Weights of a small transformer language model: MLP 576 GELU, 2.82M parameters.
Each number is 128 + 32 x the weight over its row's rms, rounded and kept within 0 to 255. Layers, rows and columns count from 0. Numbers have three digits each. The size before them is the row's rms in percent of the matrix's.

# layer 7 MLP down, 96x576, rms 0.151, rows 0-95, columns 256-319
094:141121111123141142156159115148108124086165088154136131072082115084183138139103088139119194139164137212113142138100127154097154127112131145164167161133125080158167133116193087176149142159128149
093:135115106143130140124160143151158130139164137130122144135133154099122161121153086141179109081141069170094096102125086143151121083156125165127153131117140086051118144097132115132081118190077139
099:132112112211156128200102092140114086077116091149137131121121066079074167129107150052167110109117101156146093111105155106131143171143140055155103052166156110140162138119159144160115158171178166
094:131103104130147110110149067170066129158150065115114100023138099180084173081075148117147126077131137142119135093128141118142157145092135093144131133130072071140090111138178101137163112094088126
099:088100118137090127160091140125125188108118117093101111070086099117107161195149113086135155147193143148094130125181159138140090165100136135144096091136132075155147147174166136159125111147113123
108:139135133164081162162119133163128095095099123116176125179145120137149134138116119160151081109123155082139132169067137154133207112149151154123159133083165095121165089088105130149148132101162149
105:110169116133147113130104119102109045117123118160137125191116151095090144161104137163150121117201137111099165108140161153158149173129153157121129077100076193145118134084132160122114125128137124
107:103177165125158110110102115143138105063085126080169118112204089158195096145107151151127149115159214197154146158072152126164167098163099122124089077126112124102142089137076086125131163136159100
093:109088127073161148139115122100214085091192083129121145160147118172202102170074107127150109131146112112172122121144102126120101157096127148168146131112166143140141107132097144075107119145103127
106:125195146148114199148133102136123047190166187150130177117126119141074131162100118191167138077113165101144170171174092132135078233101147165120141101084151135146109161065104138116118128144125194
103:121132147105115122117144114114101071155175130136149145149153186212143097105163114089120143166139106173124163143128125170166128105110136122160115173107046111155085121193101089105139110090100147
103:126125114168146092083114121128147148167182173104119133125141122140067123099107166123106133127183172084120129132067136103198099135122137130115113129198093130079161118140130117133102145095109090
105:088082081100136151142130115121114101149103083112166149103177113157111125180073149121121089193155081120157113141151117122095138150114132127158140165106183080137134150149171106111199084168141107
099:161144124110127137106113141158078149039137150141197112134146108145158120112151183115104180177116139053145101116219117132133091141108110160106115149129181141079131106127200099109108131156158142
100:174122149155144106105151157125165144096123088098132158103163232133143096121142098117136093127068161078105098118147105133149096099126135125095109109135108131127164165113145113121132079129179137
095:163171100159168158174129135094147118054092128166159152091124155128113109063227141128114135057119105109148148114111092121133099146126165102184162134129109074150130140099191185141174109133098111
097:098142126105170081154137124078154120148140066106111113106168160116104139159173102088101162137104120134176111077181076110157132086161145093086143152085140096114075117123107133102092170157102126
108:126126119181161081133137054168104180109110098119132084132141133100150104164135121138126109153153114136086132098051157104165171120170080137070090119169120089127182166183076110092117154151116101
092:183164141097088140155091168100151121110137193117112130098133082142114122188211143156109115061074119128125081144145145121136140095107165100088096180118147141173145068142125106130170105097082145
098:162159126100180151168096111119099121150143139161119113153198180155141181103152112110131169162103151095168104166082107162148141166113149114152091130125142062075109113123121153159146131169119174
092:113200101097122095147182158138121109164092170140064118095132097136097182130077103143144139158175144132122137118181092129151142082124144141132171095148161129109095115094130146131160130169093114
093:118124162120181125147152237131146085087128130124074176190163166168091096123149125152104079078071160124122106148091160120153159173103148138178074111134155179153127137126163127165095057119102109
098:113176131110111109091091174075087093108145112071177136108106120040127123170187044136087121142156124129163106180113089113156110107117106136146110166096124154139172124121158122103106106111134060
111:129148098125129162153163119072101120105131157148113140159098136168079102163194113154146108118133134101104112133071181142144139101104158125140111137105124087197135137091154138137168144166167126
100:127133108111084090108163117066090153224098129115110139129117173113122140204161191112162143159214099156136097087145142122149136137124174129067107133134153070107102156099133140145148176118155134
104:092020110140170142192145097140079108119109131111142122147128092094162163102116147134084081168176128121127038140059133069173152186139117116107121161086166116123126122119128197104170125088151134
097:102149107129100143127135179192145129147157081147161150129134055190093141165046076073151141151124114134148125162128148133163101180113139141130058167129124182120138176130137118125117114142112124
102:159071115068119133176191144146159124123149112159133122124128075071103093112086084094165095127169118134162126127182204164164144153110131182092111090112129080139102158085135106098135126120069181
093:138087152127170137130090167112136133148137090098107139101168125179089089139069143122118108108194118180165090112102134103131093087135142130139164115147127110131125143130037167134154171083120082
090:128164140168180109133142138147103138166175169103128129153084168097153215152099163167145115078180178125107130174151096128122118125079111057125143147146150133171114156122139125134070138128069128
107:141109127104115146179196089168127145138062116127151174073076166119151051159145105120182129133119104116107118132098147149111089102152170092108123238166094084172038131156126119139109153147118145
101:084146124091167151108128089135115155116135149091130098159083070119127105104169128082150206092134116116133135122138186101165079076140094208155154142133132192125119073094171182063115148143092142
096:173119126172090153151129164092093122110127120126105137139140147123138179094119109110151136136150047124107090065098170151122104147094183063098092101128122142164132129149075129095155136117115113
097:121132072139092155124141101062122063134123122162124083196117148142160105162163101117137137171119017146171110116205096105164116129116144116109108146096158086157161174122159140153108132140176138
102:154051099174100165144125137090139153097090122080119121123121085102171128169129086073126132189138107147131100087136137126189118111096150113163102198149091103133066085151112128131125128072142114
104:141134133145114131113131139113118122052111161126126154149132123074131144146109136131138120128167155084146175088126148113108174171116125112173155122091117162164147130107110177082156122117067157
102:129176109084119144127141092149116171137123157121120156102073193126089180133106119157173128100108198120130158171000115131118191141154116122098125103155114120092109128169122110165130106139082130
095:061105156104127101125141098148175111114130150105114092018154124083068121162125103100130171115185108181157141179106142132118175095119105140150172100030103144185131111211137119098100099018150114
104:102068133139109128103116195167149143124106139124136120153121141179131162139099176180117158165234157155137133120107115084116180171101085134141127135146088092149160108118095162177120134125102111
095:146141095111135108133127059147138144128124162145120157155130108070057085120112152165125104142134091111132121148130122123106093164137148114170073174158114133136113144120138090131181113136111136
110:115044118104119129146099192117081127130128097127136133078161130209068106085061158169111120146110104167152154124163105142172111061108135145121141073092096135140054144165117140178102126127099136
097:060131181103099150064126141113092154153123090122130106139121120151132121118155108134094062087131134127107137150157128122115125085145073128078174096090112136098086093169111128078128127136139102
095:096096111168148163140118144070101152140102090094161089162179102141144154125108161100108146128147131147147114131169115111104112085137088096133105150067114133172115105097145144175137148125109087
106:144132174127137137113133122112095168147137123125155117151185162147140124127129168173139140139118122141122150142108106129101122103116121129134103073143146116118102148137096031102123147126118153
101:122053081199162161118115148142133075157128151151192141063124189100127139183123155153148137077161188045168074122158136099121161137108141098094143140168090058090121164121157129141098147123094154
113:064147147115165105097118153088130137072096100082133088128099121092143091144158134210147128178140108140083151121129128119110119151120125223123186158104155132155111101102078172114074096171110112
102:098162167132148139172115181153160156067137128124132150113123062219081107085099071103124104146131144128152179198086171183132108091151122132144106133082199101120116139125114159105161182204102072
098:114104145147138122126137158107167112157105113126083127126104148141115147122126195178095083101193156110100145099118104141185157111126131119126117097209168132151137141103083168122081176109128079
095:154040142134114161115147098112121165088124086158165144108143162139180166138111174101143174097169141170143074170116140104101125150192123085182169102150144111115169114106094103145178100133124155
100:118107139123131116135190127164161160125147083157154167112154109165118135191046115069126131102116173175152127188101121155109193070141140145176105123104148161080133132126121107095171129190100159
101:169143153159105162176110126174154075101152160179116145132139113097183154095135121091146179112087103174199151141106090176154155107073165130144115080090102107105122176167174089156135155081157171
102:118101129126131126127135162106138122141126164156172077157148105127137164091093165151159192096110084134087111110141117132153132117091138206079070103190140174169153150101131103149206163165126117
104:125133163204104086139137145151129100182101171097162164072111091109175130115109111125149074111150161098170129131164198139167120081162112136054133094104096120114157134131141128138065153077144113
100:116065141091150119159157118085143117113138128089140093164088174079153129093158111110080091179151126153104043181096125100140150135166110094133148162166152146081134132076115141119107122142155094
105:141163099132136145132111122132113110146146144119160162139101124089154135031143118129117144046121124134164128122113175092102127173146147116164140125185091150206127136150112054151140088171103109
096:171176136092133147122152123113092067106165162146206120061111108109119134204139182123142115051177108158150083157162153155096147122100119096139112131150118153139097137155130159142135118071090192
107:115139138107151107156102178124104119093120140106136091125136169151147175046130120120107088117132093085068116092137147131154108108132106159105116138144112123182160126145154163063109150138159112
106:103118108136084141148131083151132148097150189115203144142131082126076133158175131134144167084114136155112112158131169108138106204129095137073080085168070153071123126157122085110146154121140170
104:122136132147015184144155093151175125143072086126098166172099141154120046142158124099158122069134152076121167094145168161104141170112127138126137106129169087129135166138143061110142144136123135
092:135185141088077142129140132130129102109111147086157128167177158074132037092154110185109112082131070136174109118083119070123170128117109129088117118189135169143092140099143142177090056160127136
101:099075112202136156112150129130118156107075173108170153114109052091122106123110184143107101119135175130106097078180181097140184172087103128126070084090132119092102108106125118108159190105116127
097:110126130155124159152090106077120147096117171112175084166184133149077048172095084160183144164121123153122150210073111119165162138107111112097100143071143186162139126166130107175175123083113104
096:126128149120131113144136186169124123140149084117094064081180080211071157101142167119132192126153140198100100198121130121167131151076130121130108112104193117116195128143106165115121143095086106
094:094144120165142126128117119177139102126164147111153137152142194140098096165173126087127157105083125122148099109089099111199233181139110155140146086086119081093085109154081125145126160193183133
102:117129117102188125129155132149085114157069099139082094167168123113126099110174069131148148185150057163152101093066162104191137130081126134126105060078176088146154118104134156136109165106165148
104:109109071097149111097148121149106089113133083145144130145110142065169137165104138090176111142173145069117158159131093113139170145108161075079127169136183128183184130124110152141110119131069166
099:088172166082136116149107137190116084121135040114136122148127081143131179120117155207146188155143166166126128182143156113179122160129119123102131172101130146075129166108117143143143051199156140
101:116136154128152148147098089095118145122105135131136142127180144120043074106134176169153160164135147113098114100161141152137174184084160138051071112153091090144120142096164137098113158025165112
099:115145159149117088095123117122162087096167113089149083144138115144144106129179127094119108121110100082087085095010134101151090102106097136118178113181133094149078165175115123161087156130115123
099:115118100173120154151134130115087117164116134163081155127106116131138102080118079066135162075110150066119133146079166109143117137126136105117065110206157085097119200159120085090117102095154123
097:144155143126168127072107133101151135137178092157138124139084181151069120049062094117140166157116094132117141166118135127116079107127139142127102164255149170181171122144198149202133130109107143
110:130200144184180142135125100148092100169147172135153145146085056140106097143152179128124164098062190058129167132185153126140136123127132089051102146140056099115072110118167133142136104079110111
105:106175126125122125153100059063123143159099102124137128144166128132127138174148195119132076152118174138129132118136144198145134136102160068134146142118161177107141165134154108139120156097150169
102:142063117094040112092138137111105107132029080138134118058174146198118103089099196155129153175137081136112139122161197114139139123084145112130122169183149116099092133150108140154127194082199147
101:146108105116118148120134151125145128106152170068174142141130125177111107134106089078138139145173174075098173159129167083141087159118092138148179119093141083165127118083086161127135173146165131
099:156168121121117099086151127150122115164136141139168138099111108093208150104144108072138160192172044145133145083131122142065078105051141115101147107132181119170177128153139105109207154114109153
102:134125106190139170132093093103171166092108166109146129118140082118082128151107084153156136090127157151142104095146115149108129117016138112134113123054113106159142189117150138132123196069082109
093:149164153117106118126101136086187112190159087092188141126093125153124150106205100126168112123145111100130179159144109133134145116116123131133139128150098132076144137209177121103133133103084108
111:136089167119105143119088115156087123132190106109172069150123106121116154138132136154093191134162135159140159146099147087139132096163128151159153088145140186040131084168120142153125117121131079
094:153175109141174185117098204113148089136143144109148131133104133155202192145144139150162142095107071114148110161200151117145136097147155116165175098090154116122095169130109104145128107105195127
097:141151112143125089117114055130122160149111132132142113178158134097092162157184094149123050096114131186158112111083108138141169138084135123174083113120142184123095130159133106099136167143135161
098:151143140139160094098098085155086125156091200074170081169102190025053139079114126141100149106097093140091126101124107094134100154141126137142140159145152107101179131126122097085126147117095106
092:145162100146181132128158108125131165189128143145174176102156145108116053157142080107120088075068142131173146158072077169154152132137172094140149137131164122142124160090131220164091143184155100
107:117130102087168168141139196118121119134133177100127175091126166125136081097163196147134111084185100157143126057113092131111115110140127102087148169153137070172115126134156086073128098049139116
097:122167178122129098123090126085133083104158096092135096128109160081116081113091172103109082054155044171118187113104116098164175089178110137166166160092174169100173121075115135111101114136126082
102:146177167143153089139108088132161111102048137116190099168121125108132207104084139139123044132135253117125109176127121097150190147107104114114195135073165117142125090095161149182096120133164130
101:147110118118090193163072147160127114129129112118182109160096126173113119191114168112180111138147217141104091146158167093104122188138124164143128112157129130084117131085105154123138174147044144
096:184115146099186132162108082158139076092196121193137160122158082170176063171131119099172068158184131151157109137141141170102152134149143137135145053093102133100045142140144165099158136081152153
099:174083109130129154088093179122194119101120089178119140112143087085115168182107093115147146141165134117136127116189176122099194079149130154147145112101187157146137153133148144135161110112082167
102:144139150108155156175098196123078130160110118138122121065085087139140166102193064136155125114114123114102115107144137155174149136112163122129137105117138187104155117109188126101171128178113163
099:110139162111142102117150111134144074115101128082137117110154185099194165131113027130103037083154118153107158147102137116154113147178103144167120125190043086125203142069155174116096210127124138
096:104153114139113117171088210092105150165129147142086103095123183105049128125167147154114117139131157097141096166159131102199134133144142110105142182098191224117071149188113121112120088135147147
100:120094154136188103118078183145110147123088106110130111142094148088144097129109144110113092146104099127107176132189100130180080064154109212103098097083080119177180131051147140156105116111141093
101:132121194089081155170121164129113118095110143160078133126110171164131136146121061136147104145073128088125087107123132134093133131162140028076136184218093186085132122122115163139107169143094123
094:085153134127147112155135134135182156168091145130108147068165129097124125112153098140093127165183096126176165070122103135104113130145142088127108133188123170086103104154084124152150122158127145
092:139139143177181132150130124187115156152131128122153088169133200098172112107076107082148117135089096133177084104169188141182117170147146075091106112101107145126083151089117108074152086152110133